Weights of a small transformer language model.
Size: 10 layers, width 128, MLP 192 SwiGLU, vocabulary 2810.
Architecture: RMSNorm before each block, rotary positions, no biases in attention or MLP.
Training: a variant of SOAP for these matrices, 139M tokens, 4233 steps.
Each number is 500 + 40 x the weight over its row's rms, rounded and kept within 0 to 999. Layers, rows and columns count from 0. Numbers have three digits each. The size before them is the row's rms in percent of the matrix's.

# v: layer 7 attention value, 128x128, rms 0.182, rows 43-78, columns 64-127
# o: layer 7 attention output (transposed), 128x128, rms 0.115, rows 43-78, columns 64-127
# q: layer 7 attention query, 128x128, rms 0.158, rows 64-127, columns 64-127
# k: layer 7 attention key, 128x128, rms 0.168, rows 64-127, columns 64-127
v43 076:515516443447564548496457501499576512493600460509521518480500491608563478469506524485467525503456497549480468456524460446573509518528499498505503509642491461450502503465505504478542493441483518
o43 090:525456508491521510481503465478405463544509522441511489529493541472507542539437427494503461489556539483501606516552474504461509465438469480554433492480465535493530539481464545495507495481490525
v44 089:476500564485529497464560506493524529449518550540491386487531556494463556492444536440599504469539519556472544482506530490514493527493476450450485541529490520526502540481535527502541508469549503
o44 103:506474517554531487524430512526476470539505480543497537504576496497502445506519454480386533484472480486452436438467468510506541554489565537525472458509517536544429550580521467488506514512545489
v45 088:481560506489463494564484536467428521483506481549448483624501569520451494505466611534511453527442503542448459454494478398505471516517497462500504520553515545528527507520471490533494517459498490
o45 100:569470540457530513456535527491551501497470513515537449477454525520500487562503424500466534530579436439541463488496495537563490473484537529509541510449489515479418563385527545440468433530493503
v46 079:502544537486562543497507469637593537485495528451578525462457461456464492501574543491489490568519561531499494480488456428453504517525511458530532485533523493444507535514477527573502568456490560
o46 091:511443493526481565501465537493389448496494547500485542453494524560444473427505540513524531563461576498515587518493477506463463462524556488485499468491498461540519499551528461481484446482497494
v47 077:479493482581467559475448427529474477514493511538509558546517494494489467435469471457572506496477469555463580507577490450534463445502451449485462467581541469430534549527437542521478523499505510
o47 091:572451553469579519536534475550492481533537558417475484496506475470499481486501583517570483483468572516514457509433541571484480482454436472514485470483482497565519438471547500428582487514532537
v48 081:502458534520538514496529410521554528484490498464511453480520508602439490454488502477528508539545450528479469542489537496483498496531520574556494528522445563474476529493475492427538539519469509
o48 091:497533485471439475511437523514522527485526520459532479460417531474556536400461516606491429446490565450584514526524513511513562515552454472510482484491485517425413534522486441484455485527458508
v49 078:495445467522447490561480470557461475487613535498482496553507488469521450530507483560525462563485529479506537573497538503563508383522522484468512480549502449485543490492496475449413533520525499
o49 094:541544545447486552464470465545486601506453525530513562510546515505571524449541557501561503484569541511480429432503530526450562515490500474537473500520480568474466520459519540517582485490518556
v50 077:534477396477427551513508547554480522556552560541535523487526533523593440532562478555528484513487557561536443510497441584462475466505502443519528511498497524464518538466493560614508506425508512
o50 084:479524484516517574500585477468531484500458517569509473455524435539484500506503533548511516515509461499475528455517475391547554466432530511525501453479477495440517461453500418492483533469488481
v51 079:490429426501473523506538435452551451512583509480562464515543523440572471471451488468499515532516447479507503501500505505491491518478521496424477468474468474515479475522447525544481554474486524
o51 088:471484526450494528498488438477427493532435475511455564479436489482482476499505482494549452433475496519476448536459485545429489480527440445540502461632545553499475539499527480426484447533498515
v52 074:454523603541484415509531471437481485524558576585523510431467423509477478475524431499493489497643492450535557526498454446515507489548461507461483532500508498518495541473528539475530462494516529
o52 091:558427418489443507521491437512503558507452520448517506486502534491512557521489514526537498497387500518497494487491553442455525494484534510451426508437470421476417480502527436618499479523532487
v53 079:499469481537530450401499497531543562575395493527483455579453489511504539521544489439524547539505455533446475565467477504554512526477493436499507521481407508465565473539459550551463521514453476
o53 091:486526448519503566583519534445472460444545497433515512458549477450526518467465543478449512553542600483539499472490520467447483537565560523507548441570514465419498500535531511470585497569474481
v54 079:564576483475529499490465498449570535546487480528528517459458402528476502539448482486482487472511474483435543538494513477448456504505554511431505484445597517447442486517525480591530483518499519
o54 088:460437526492489495530466486489478528497476551430445467531457492506491444514435511489570517575498534529535444479473487538557466535485520509473508534516490458551528528592466557522494449482523478
v55 082:563540521511476514451524494602442499450524482530500529580462465555462530525491644472549487560448508478481448515503537462478574534516509454500540512479527525533483503455507612488525444535491513
o55 099:523470537497521465527517507500497516487585486525473442527518610467489401433527472458522485536535501521464448443517475491505414523487499570411513488531547550438505567530486452502477494505395525
v56 085:627513510439515552460562468491521484569482483498475569497514541493469483537497543463576596480478451502519430512514510500522498497481457492521473584507498499410525471445504510476442446463549434
o56 101:529482460469456494571474475498492478506550519476514488431495474526475455449473464550506448474581600511484460482495563467516501498508447527456498481486537510499521499533468548545464542421525568
v57 083:558476535541539491500528503548478477462455481510530434498497513506470523489468499441485565444521445465463442466586564542462525443494489487500532516510506450505551469424450526497463466460541475
o57 096:542516526509453484478517508553545489579558477469537496470482504483494446457466544500547434506477508487471459590433442413483471477438464475474481462500468563515506541528541496479504540476437525
v58 082:479495595479469507462546507542525465530554494461561489503501431431498528500563512486531494504542514554563465511531536456533379550503417511580449541543474526517483519544475488494554518444531459
o58 088:531559421531552508560468527452497580458487487475449497480517551455474487483480498601507482475472479511504423434546569462466552460478519487516530509517486440520462443437472547496483539516536577
v59 088:475504466479526492582547501478527503540509494468485492480545442559420564538521457481522447445513535485537477454595478503485627502526584474471515513577527507543518525525506473457491495493519443
o59 102:575493499552506493428458449497470462481464487535512478490542595541545447504457537478471482480522519378454539516507539514497458517463542477482557489513458445466476502472492530473495550474532513
v60 080:511530527471526526478444488450469595511493447448492510522455469461496489446553538488484554382499409422510538517464485465445525494554466513510450523476455492479504469474462454475472531447460520
o60 086:470451496559463497527501508556482468521558554549584491451482514448516494492477407513581491499538523486496492509511554490485542490463457451475490546601527530534544484530482615469545483498505511
v61 080:490548582483477508473498582483487430466438406498523492502487518496505462592596519531547507482451430565538513551507429503550490533557477502501456488573536460517474433466484499432536489515488523
o61 095:446411474518553526482475529450536489476583540559508477493506443557552514401460496533476490490469508454558533449526579494468465432489533445499490481430452503553499540483469499577442601501513445
v62 076:538521472433446565504518467576451483500484496571449510491515496590542515496507488515492553496429529469535512485530537499530534499414511475376520498500517456502564490520498586439538513517471525
o62 090:520414510472455525520566436449483496583547474513532523497512546506485476521468484517529504578557485472382476510490565484608416498564595444514486440521535535499476472504562455552481506511543498
v63 083:504446524496514452558449525471529461518458540492488533504424473515487534482502456512512490453456459517511558582504517495483486640471520474506535524558470442445513516489445553498537553545514465
o63 096:493483508547454446457587541511468504535504476495520471506562503500530454460449582476443464515459515457472505516549488545476535503483484509521541540517474493476452530610448554531487469491504529
q64 096:471518483572442465456560570493489550550488521471569497451477572446511528544448525540483425484505483471509517455503511575506427489433469516552533520496508462566518456508517464499472505469532475
k64 061:471490554472528591405472515507505479501496609507515476570472559463542492484446487593528442455530428492569468508500486444548496522496449489522557494437553462597539479500446541487508500477510496
q65 069:481552453545454500440566553519509551498466447472541519456458509428535563497491542514459462475496448449521563484545494567506452503444484518520526506456444515530462526481517424488511517491492544
k65 140:501536461546492448481578564538517488540446483438559489423508522508484543493473524500489442496416483436506559509429503547520481459452553504509541513546486471566453512509521498482576546454538497
q66 082:496533442524512454551514544503497539471489573450505481479424448493552537463500526486436429415489526478491506522423456548559555459522539542527526429489502494468497511524490502470458521454480460
k66 086:540519470556522558531545507539517518528502438468537481451531532490423503508518463562510445524477544467443508483540556541576490462475571472589543548476502496611418466455507472538437548451531517
q67 068:469508460477478483530533513490453492519484570525455448507529530544531543541508534479526444498512456568440501416472489514478514503519451548451531429502504431529526537453554495513485530506500441
k67 092:487486485498560613500509495453477542495496508440482477498416502457565573514491489557504431521470554496552541540451508485464517484502612454472558521502502463515455424479497505435538508447395514
q68 085:553465519499483479488507503561434443456500540501520534479410485537550515553564527426505467543453468509549549455504504494549494551456455515503547442523448519530513544400472481515502496471521528
k68 092:463449490507439489473495468468514524549507538421452469526536493507493459475446491494529430490503507464416508502456509538458443506523493517468488526523458540513484439536503485530484520485544484
q69 084:542536481516557473520511520531477494564449486411534557483487556550436495496530503582499464460492517508505546562527521534506529470426558470558451555554487480507479471482537495462461546484505451
k69 095:540506489560475500504513549525471467481461576480493465480502504500479483482533521427495467474549433515426491479440488568485463495478465534514483467480492463531447565502487446578454497582476467
q70 085:477446555501534536485494505519570612518547545467588417498498520481448532572498499442552491485521461519467549528529450487477467458467510558449486523570543478569463483561498469499508455482436527
k70 091:523446492484522517533530537533528428543460523518440526525494492516427574404516561465521556485523527443457472444472474492533512528474531435476533460484486503604457527437528501505514507458488488
q71 084:503438535484483567532466449514432452463577542547471529381513522503492536571473445550491532526493478464513472532497511500496511573560494502465462564520487466494516427537530573482511515564465519
k71 088:489444541493493488520453520504490495567483485463517438607527501423507486535553495494511517495496513518472509475513494541520444458473492469431530488495522579416537472544482424475451450554488524
q72 081:508580512512517548503535540576495462460425458496477470544592505574519549459551567495539451499412555547505523549543550473471489475539472520435543512547478531528461522526542524454477502486554495
k72 084:504466503501544528503512464484458533532513541545490487477548543511478487516520420475462410539579507495537483565546496477495478495498533530516461472535469410535459488597544514498493437472457529
q73 085:490509521602452538477504514526491551506588531480521453553515564501473578447437465428578455499442494449527481474485515528461446487493533483510538530480517477479507552478592469448615492445511524
k73 094:549533496507510497520539474524430454497484462537443490462536460492565535537502559480490456539494511530514539532467463535447486478511542521550484604539423502475376520541492542509468542431459461
q74 076:515535524529520529515510513511506569500521467511458494489510483491507488464479540446535514477493513482610481470459532452504532461500461496417538438528542489493491425494525418493463525626444544
k74 092:484435553423489527497505407478501534515523524537474535488419476414502567556496498570549443520576498534506455497508444494495468524555544458500498528490511517446542520528529496536497492553568537
q75 090:498450481490574517466528522463420441501500404464566515516463543490503485533518554542470471449511581509495577500452519507511525455485507508493544477520426511526446551447453514523435502434512555
k75 089:542465524507594464526441473590514472544499529442513509482482531510463500482461499454421503537477524502535445458435505519465475529484518513475532502521477465503501497428450461493519504481572444
q76 100:491531508481412549541506535467525531467498479516395475510582485449443553507485529550438580457543468492498499522534543571459490494465553512537437439405574570555483521560508510483514544490499540
k76 095:458496486483510542522631516497522488518446449478624464506488545513502467493574551488463533499482466487521546455444462465457572526457559514512507489549474467503544536478538460453471494474583511
q77 088:520451527488438475496490557527430482477446550461546466493493485440492524564483429488527465502539521435504492495519509523525394490465496561581505453465481454439554502550495469587521528546501493
k77 091:549553465564520549511508544527499483538538515518490513489464496450491445518530597479495509465542516446480474483423517513589477551520563454469489479564436467433492525494561485476510516542462508
q78 086:466475499496492506470462465501484566525521546523486518531550535505436522580519493520481547459549501569511486438509499526525532494457543460503449599543501486526508440503520490569563473571504502
k78 082:512447518468492514500465465571508546436562514501514466495491391463466500473534519468564463511507505511503518463534538439515534547567492531495428520500543510484512584553483450512404582532489514
q79 079:534528448552528482469577473515515485505511515546498517480579518539462450551486525565550451496511478483479549477589436457491523526502527493505482478460518520594503510552514515547452587535505548
k79 088:527449467475499504443408490444508481545508477534499463504472513506481499486522403492530489513525514483535486484510452535520550493460456489476429544431474479506474443484453477508469471577515444
q80 097:426481534579422535498518451491496498512537506563535458463518439559466519568573477425507546497495415535507482551506497536420452537472463507541510378494509568470502443427496485495534426480434493
k80 101:468485518540493524501520448546465550532522500554520526477585512609503487506492518504521592513607463485456454460501470460525448510519517505521471517564441529491486535529506525496494547588479525
q81 082:490472571467562478495441565521545459561483478469467452533470544512433380504529509547605522499478484429483437519531535488517535439460534464500486535550480476572532528478491544544436478484464503
k81 094:531466565545470513477509549482515454460480448472474535421471443531506540500524451455488524500496457590479462513527434473533447520521452478506414494535539444505508446463515486481501498598538514
q82 098:491477507432397484452506511539523513482414537520474444526461437436476479481503474512544520456545536499468444495502531428468538484488422449518528496401466511479499483542546426552526581517503519
k82 092:480518480467541494473460411475445559537478469494457495520520452535472516497535513523469546416502402499500549491480461538484569561517555523441548498528514488493547455531530605445491507499447465
q83 099:462552521494498435542448508489503489455454499528490544492479458519456493538468474486536546421512466458585496529575455511512477494532522470501492523425530519506472453504483493479497459484513476
k83 094:520468515485509522472539452479459484488520547591516527475524497542517573505504473536536476516609487528521496540525498478498500507548548471520486551517470449541556434550521492513452570408526527
q84 092:502484484532511513491513463484488417487553501436429482480460515442556506492481452469528479513480539518584558528475428560502449542471503455495498470476442464503498483505503575525522475513531464
k84 089:511474554509539436502530521510501557499490523513479615513541445477522496444526523470434513537545533436490526567420477441472495489463515525496508523497499470521509530560420574507452450523493530
q85 097:593494457558502458485507502513461495482447569539422558523469512536514486531535470526466496489506567483469538529534528520506428492554536511546487537520506493505495511467493537489515506537556436
k85 092:477530519452511546478481509476394477536509503499476478522511492425488454512468531514479466457518502468530594462517519454416513464464491526474450450498516456518503452493501480489528509467442594
q86 097:465468539523463481515438536391442548502544414486492469518543497454484498521438530514544494494490472441501488487476496551510473470506548464485466475496414463526494561490439532451473504460447510
k86 087:526459462339537553559513497474462472467493541539434480448535494501507504467505517522520496498468434475511438529481480542444498500509448525532500468467449453476526496429484537504468446470505478
q87 097:465466517473644542536476549547516572564505490582474508470528508446453481467540470512487498482531541540495563446533475477464540437465529558479444481471506456542510558466399447487522541497460531
k87 096:506582531496505553529502529472490491507554429528540511420462543542470450489513547481443497443493544516467470516540484524504505526520553496512484570496584505509528541545427465457536483558452436
q88 076:497566511479493379487489534573536534495545543501494491484451528466454533538484560557474447520525513419522515496534498452531536488465545589523494395477490531504492475521505430556411534542559435
k88 098:516455525553513506492469419513477493463514545570459425470430436498597541497486454515541503497518484513589447463518424461559569504545531501514441528482497524449545506578489451505439491600488443
q89 093:425575418503505495500467510416458510518535517517536524482449485539458457526511465464510515438499442520431493527505542432471555552539485485478425448493457514531528464581496456484470552513605464
k89 086:514508493475530503586436455502470499540571523461489422479534555562534526519481485506438459494589514465542423501460490546439533531528512544477502556485546482481459509521537488459426446519536528
q90 090:475514571542509503518552555518512523490457524530536478496562483462510462485571541542520485475474523495571429514572568527510474497500484447524507528405535545508547501498476477491484466497549507
k90 085:488486489458447587508445478428467506562440494571557420440518468524480586501555521445457535560479462509499462464499441461450489460512527531518555500509530471506471464536522549513519475579503474
q91 093:512519526488515458483520533529529529564488525507534445511551467483476560576502547473495437550483507417444562543454503485533549520482559455540503531609499505536513514488584451488423478530509561
k91 085:598477563511520570476554506483584458499506517529500484524601448479485480480474511516475435472459462415493529445511455547479520544477476447551499476542502532471483522479456521545522486517464470
q92 100:530475515446408484529543480512456469483433471525515525498530505588436515413503477442525480514508508544525445435508552524502558523458518504478547440509544532633510497522540518464529487447470482
k92 096:471523466500500530458446427512501514574450475472446506510483460523455520570553581543490494531467444487460470603518511513538533494530536462560473534451480514527541414444470478499489532567479506
q93 099:529531501474581438570416562516479540522463546443489503521534538586495462513473461444455455504517488591496588505559511486510532482485462519486439513547473507463485522544468502542477511480547507
k93 095:511479524573504503560520425383541489450530491549517483457470515474490517490544439484521526524492446540467461543493464522467501526547496526520423435431524454584532504574484520418505473558466564
q94 083:498576522526576513524440446486508525493476569560430519525537541461557486418469453519523454449512431505441507551580515478465534490518482412478482483508444459547487493516546520514532498501601503
k94 095:509562505440540510522549508503494467480573434500494519512506502539495485507546421541474502532537485561583521530464432465486528550558442483527402547401473521468535499492471493499476527558498523
q95 095:459488548516480567517535475535555464484500480519515514508544435523549446524498430453565492487519447498493465530565511512456498532524529573443440516467552484429515506517496532502499483544493560
k95 084:449554439528527521458463453581475540482525513463518477509528445546482518515464558452428543503493494429446521487492499564550511411448449433532570573493506484544476509524424569554504546412519521
q96 098:540517498542534519465529495541481552509460471431525572559479543492516493494504472495532445435425528533448578520492498502452477455423536547437477538486478471509460438482468491511557481422489445
k96 083:518506489485492503514451472470492492556514501522578520511504456526452552553455490470468525407508467473508510495563478492523523469535454539438520567456590497496510539572453568533503448408496516
q97 082:462528565475479543476503499454395467551515514499515464459461512478437504520479542514516508569516515476542485504494436543515447511562473469537537566456571529498483540438388485522414458570471527
k97 114:512508510461430526524514489483497499498537480566457536471452470473540512530530482465485531450514471546606487558587485436478540543486463556462492502491486562414493488515513469522478513613511537
q98 090:451553437502572517519479510509461550534457522510474546487495510532494471456470524455490497536477468414504569547484495588516502411494474451458503479552555465470462570513528466547421451442445497
k98 087:467544458533539502510509466546481422445519454460397424484538489461492564500492462426519493492584507470561527531525546517501472510493542439606485520500550478508547521474407489539504606483538531
q99 097:500429453507536523560514527502477493514497510470407512485536473488517505568511478469459472456544482523485504446571507532507506457519466492550504472530579569494481522482587440551456573577540459
k99 091:449542469446531568451405496445496509483493519577460527528487477455512478458508531522521501530545507559581521505456442488552447530542476561470490444613488496542539480513486548491488493568566549
q100 083:511475468561534489475445561432506578507527467469499504555488488584530545539513533543508496501390477466387559514469418541513486553500478496531519418468566441547548553504492510475532520544490536
k100 084:479468521533491454638546362529510526511499432490500542505488500515513497533455518433504424496498454473504497507403540511453442503494505476550543497523504541492502494506534509524481512512504471
q101 094:530518514523477523464554516467539467496507439462571555477561540528538470558540542507494542500523523511439561458468504514502505539484473558511493513413477472460534603513432498520454472524484473
k101 080:484480461523437500468534476502497519496488555497533491466548507485498473468421505483467540516487454535542415512504466474515508454523523524489495550576577446426457519493524493545552475558444537
q102 088:540557434534557524450482432486489461480532454461455527456533476494484491527555478478502507553501458502458458528511517524459532532525493472433501472490547560482513527448450455572467523558539446
k102 103:503577490473496469499592502534548508478457461436496501519481498481550538411517492492475467506437511461500536484494515513530509539419548570515521498555515468580458544558571553554503588498498419
q103 106:442494508522541499534517567487503573531442464476635503542455522469481503491480510469391465526490476386540533502514484549490520496452514445494556458550541506491502529532536479451545486449502505
k103 090:482505451511502523456479440518448541475600474523432502518432569564500502500515484521454547466497479493451452561567517507432487552581427416537493520467504589451547475508540503470459533607521540
q104 095:467561509496553520512537513516516466539537434484442494438535515498466476492571537513490394537563534503517480436512483456505492439522449492464557491434404514533525443506547523471504510506511509
k104 087:471534491468477438472470576468561581526542557485477458484559547462450553589483561432576552565443478487502474478451471472521483523521469471480489556526544510498527539521498372488511516524491450
q105 093:463489474501489452436493509545462520545474454446505494589455445424569544403459511457473498478536492469479559513444498488552444431526490469476497484531485536513586430531480561542425601463518539
k105 092:510524504445477521510390519476485433476572566542479481490528491522545506556488448551542493559563476517530449475478443467465525539479541480502455546484472505476515500561478490516462473560518454
q106 096:422452485455546473502514515537570506532462432529490417428503541504496536498457463448594486493512526460473472494514528415588533539473508500513438522551448495469555496502568563463476426492522484
k106 091:498612496510477511489492468453464552458513558523475557444584517558488491430524479480496472497469527568495519490522428557472480468491540461493463488474493611491514458464470543421506497524462485
q107 084:488524545412516473544486463400536552506477570517492514492550501574493477533517508565570507504495513468471460569468463520502535525518490559497512527491614492455482497428478542483551557492509497
k107 081:478429436567487486510537591490472511511425502457568506557496532552501547530470506480476388505525515492520481470449516427550494468485445558523607539474500463531468434508479531474433513518525555
q108 088:457500518535488526476541462525581476513516480499492534451481480496472411474537470532497545537517514492544485561487492430524532530504506482515465499486542558419525524509538433540580529510546446
k108 087:489489499545497432539497502509489479482470583457503538430479482519519549418412593459502416539540451471472529472492532554465531460484412479473550550485494501508514527483476528540431534489456484
q109 089:530515503495486472530467444496430500452479486410576498500558508442449465468440512525535570449572530474519490579526436432478494537543461488533491576567414522513485427480462464537482557556409524
k109 084:528466500477461497503532483479480464480455497444478529537500462465498494520532506534405478509424503572509490480481534563505489560479582546428528504549445515448460545465422392507512536505547467
q110 095:520541454532452474499529580547519507494526494449469531431556526492463518521490494488522573466476497495469518503376486537521549470474465478524516556458412544515485483494488522509517486457465609
k110 100:492475549475469464492479416482423491456460527575489515536520423588516497486590469521503517516538490552535433448564487469458500515495515497453500456458603530440470535543507476445452501541498536
q111 092:449468497510453491461523499494527555526520546438461491504541492499471539525586471623516474523488479481522493456474517527565507466551496561445511552499495519416440520443533600491530542567500497
k111 089:514447469488488482443504503559452499491443525472528500576496535562418532478501539520470465506495554495506518515525533481540554502538426549552526440520458524490491621519481461438530521436426465
q112 097:407532544514461511477548527529473518531535548503533477503439579420456461508448525514492478508488518542490463445418443445483511482565468448545507497487534504503478532454464519539415448542529442
k112 096:590457501499501457475539539452465474484534514441483574426501451465520552484483477463521447481467486413520534491505505539535516473503535460423537495473517520561438433463537495518533503516533470
q113 093:519490516520529472524531562461445532564527536506467506488564488498494555520512484451520545458492535444490493486495524511508513541491491472513496554484507429486477553436466512484518522407547447
k113 100:469541592430498545475483441504405525494574506507545475521493458484544488447521515493492527548562513554492482512527527489523538485458458583438450462462486558504539514487481570472470449576440515
q114 087:558392473443558529551493458558508475518504497524526464516403503530522494492456453572495529528567531457509494489518519429466497483475523488508523448395570561505458532546482493450535492548542433
k114 081:478499470555452538461442480503458522451511490490525453425484489477495434480521530488475545553531505503500560475515512522467584519476520598498620536526369469467527427521495428516496493545463519
q115 093:560489455471476473562549532451423536502478474537532480458465503523562495485475527528468493545458459555538460581478428517496488500426477492485436491503528501592480528508559516492516564380477472
k115 085:469491535476528424497476511517490599523501481479512547569550532514514529469460449585524484482508402486456480503515496553514517440534502534509499455509449510517590448618462460504518500580470508
q116 090:521516506563483455493568484543480440464540521544528453506511460491560445504507515519529513528483483508528544515506513528531505547462524400531513500483468500456506476471431428570515479501538534
k116 090:446508506549466490505486547466513512518556497561554456555507449443468537408463490502446519551559462424567493525546428548494490554462504511458484474443522490449493527510500526498453524550459537
q117 094:531473530523505538542541443441523559514503471491421561520524478491537501461450412557472509461448543504494556530585490519549448500511554501451486515465519554542536491464441508508518508473498516
k117 090:490514497485575455496540566591510507561538514523557442473590494515509512441517487533535550483472473501426488436479492511459486510500535536530516457487531476490508434502515534515480535508447494
q118 092:492412463452493480450522580507574488543519441540539489490472481426465505493431559551509476506460591518512453531503495521496496503538538548500514568448509457473500449497525458536491540505489516
k118 093:509506562435468479448463478412544538479482500500498529555503429564545497534583486524567534361518546515470557502451471530492542527492451444452497462527541549472481494524453523501499509495494553
q119 096:434534534485448488425505516489526459479535511506478523551548440485454482525528456420564493526479536553476580464528377550471456512525563487594492445558534543540476480490463546492494490417468430
k119 093:414547392512527495501515515525529524561456557479525454499511506512522529470527487436488457462464510458566419536502478458464520487468510483486432494571541522549492430481479415455468521474483519
q120 088:489532564519558576531499430457521399524510530532435494536549524546490507546448536548520555534501431514466454548500489508458504495555499505466458558489469507483510561514529530558498500386517471
k120 082:435505437457506430485619534510486516441493583514519512510555549429487498510500531567473528543497474481541547575441544542444534433513540488469498493479483469496476561491453503481480518520523545
q121 095:462471473480489531541514513563523426525543513553561480545551541481488528473566441504568508441504491422444503571470509505539534482537519538479528476485516542515496443468522428508584421522429475
k121 092:530520454534518454505570461443509509428479496419560504492502442508519523486508462484515522527512508498476519543481485471523504515478456513497456562508510478493468432489489496427439584410484521
q122 095:486485544509536472500477482497464507517506509567425560482486634539538516509516547512592530521539554507544432502537492484487483536537551529501491492502451528400471465502522480527482520477532540
k122 094:472589444515537512440537497550483485508450501459535479458485520514489547471487472522517472486444429506489542487454521553498455467452472530452491543546509513494432566501508461518599457528537572
q123 096:543414469448448441544557402434519628538541483420524522465537556507469473458447531521505528450526486478501547480564554497445518477515544476480466515538518498526547503445518487489498492495431490
k123 091:406405467485578540461486466464487477542507395488545487454577509530497481421490505492498496558495510537491475464516494524546518511546512487445504515426470445461507516465404535503478451551449504
q124 085:482521538476497472481533496474460437506526484525519486561406486517514463580483572547482485518391473467428540441490447526457453512504468522494492508542530496514496542475539435522550560513528577
k124 083:564492533461498463475485450549506511470471470541468478514476447496472456550448509544462459444520513523484573556481447522567428529534415572509544583482458511507476471490458495470505430522566536
q125 089:526465486430517540542515484485521515491598533441495473465575509462488473517506506450480497543436491524424521554438510502461450496436510470497575502448453488404468513569538557414512522458473568
k125 094:468527540533442472503515525502561566506477450537397486561459424534518490438431474501468497432452433447523530498550492499502524496541486550480506487406502496498478560490492517467433555463459534
q126 084:566528515493606549472484488523503494484495562504492560507493467476471532403552529401474531568455512462410533521498451469533522439502504464498465502530487521469544500484540532475457460559464503
k126 089:448525544502340535480509468472559536488486415519467508481618491462541480495472520485474484435457491505500477475524529484420500517490525495542478533402541522498455508490459501535512517476549383
q127 086:509470555488505556470491516432511450556475523511534510441453437508515495473447531469436518481506571563476528487575496503542441545486460509520549458511572495517437498531516526536504486522535515
k127 087:507510535494437521540478546510551511555607447497510506513492502528516534452510495444489495452483501534471570540476506487521526456401450452490490447491466528427462500481481464440453474550520522
v64 101:561547547481451547435566433454407442516529514481522556521493467473428565449459526532480448492492488549533506494540508460440509463467424489496473490448521522570498528520444518532537429551463466
o64 093:485524516547440580581547465484538547483545489473455470523498505437486463420454544516425495481421556478507527533492453590496515478478491472492473466466499490567415523526492491470519477469566466
v65 109:501465482544486448518484455515463542554473514441524422472572599449499544487467457548510447488609523506500568557515493537539449562457482485536481507433520485539535489553512495553473491428564539
o65 098:544469580564518493566550496510463477512492473487579435554546571504479415518460529515507528518500563471495404517512520542507443493499442491524504495507545457519508473512421528482528473492395551
v66 124:501523553545560504455453545524467503481511441495487507488513567457474446527548472471454480546530485441549447515480485506534504450490482520435470522568550509503444481420472527589527467518448465
o66 117:482585577453505473523524501498542511538493486595545450446441502417439489547559501534469514460523425447482381511462540483487484509521443507452544510485535495405447512478595412545570512580518548
v67 119:478528522432532416510388446487522505546532514483476561468488528488461576466473534490485466516612471561535516555469539460489510482463504511522480490474507529486518509517552516471538485503423511
o67 114:552424511504478474533420485475518540448585509458557533544515541541529558501541504497466480481526496473539407513505515484446509497476505521556515472501473500437405478517506507502578520498436537
v68 117:585517572506540534535506470448523496465473475515521485575552513539485502542439455526548524526506497465517523547485435470531494530507477507447491469509464530491486532530458505448533511547419503
o68 107:512552506478517554442526501490536514497536486480510559476482488514527542537545425500576533497527490510446498488490436441467510576483485527462464498440502478501467494472494456522451544539531554
v69 107:568467526518528530478534493473538543458391379531494459524497435469519406597545495488510489519507500545528555527462527517505506574512526553526494542503528540482468402477573495507498491425416492
o69 101:529522442530618502455594455476493484577481420469502469443524499422495416497539447478564500498559481532483494499483518465485510508579385481477490510484526485520515470480508535505476478489393454
v70 106:524434534569512451534502491518479515498483528488486511473462437547590473515461543433504511444515486515485451460526501426494517470506536511527497523576569513525516504506526514467497477458491577
o70 096:529470497487484503575462460533503484533498543504489527494492468511583549420503497509484497612475555454486505531440529457543521480496525487412493531511443521474512529474523545519503490471434459
v71 114:534536489535439423491464506501506549526484466551499478514485556503438517549516548457560475508545464490472561617499523499502538450516517498544524459546462526423549447512515478534509586508487549
o71 104:495513477512502476489487473461486485486605502499532490525556557512535468607466446412540489487501504516547453506509562476472490484562498459469416537548486483518460477505559494503480524514547536
v72 118:532503464527550484458446507455488556511433460562483498545441565492527452532507502480436506385529536528543432501458544525586541547501521478485493475536499518512469444473441457513488482528567491
o72 110:571586547557514468437456544439463524538493503493520553471452540467576465532513523509499548573552455499610462419461466463560485511457438463492527502499512504443503545507462551529473466540542507
v73 103:471516480505550453546477468463494542559481525469436559503528471509511468490538474498454467472550510535531566467548569514534436449453557454507465416505519522513469496497544484501472448487460414
o73 094:550443486541506527530506419470608504461520462463566521527480538428533485488539491538523577497544525446559491506551517471462505454501532464492460422511609555476516504487520527418583465489419450
v74 124:559518469557484580522507495553545540415528484503469519521500476476509456506463519420495463491499479495549494480504482406520436499507505551495486531512435508498518429440495482530491485493509480
o74 113:412507447549485460515545523470456507519476538542595452451549463488502488460532483479521520537555497495501405466465552502535492578487460476476493500480465526501497494536507509531504493500536447
v75 119:463572441507525463432450535566488493471546522477515477548432556514530484506543552509480572475482461445548458489508513522460518488440477540469455470461564425498501511487526593533524481529524493
o75 109:498512503505463413491462501604453545517455532601520450480512500499481581458504485526497466474521409446518432464492512547462502529458506486574506483521504518517549482543589475530633477439461512
v76 133:505461569487411490430536520419456538477520472460488570519519505397527519538469464506441475559492524516471492504436556457501498484424551481491429539420457505588493456543491467493497485481483545
o76 125:547473550547459522497563535553518548474460454482472501509518504453491497461523505481405494510499485458547423512473541490464512488404497544512484553493515501449566514476459501550486535503556518
v77 110:452482442504525483458518513512458495495480506437568491389446560463506498581455435513472528561498520483462445545465430495563519484485526522512478542494528544551461491514456517605506455466511536
o77 104:488466579502467450537527518451497467529523480466520441425446557457485453529469476595369488506516469512515460533448535482620470484486477461506554503537497501460553502496519560527464477538515496
v78 123:514515535476466553560542461484558414472600492494545470521459471467526510518563527534577521506472554486431477536527571474480487493454522510529485580524481534471456481499492508557521557464510520
o78 109:474447442435512428508542537541522557447455513424397475434533515489577459462523539526509490528508422485392559521448489529531493458542479486503444538441517513530558473494537471500501498500562492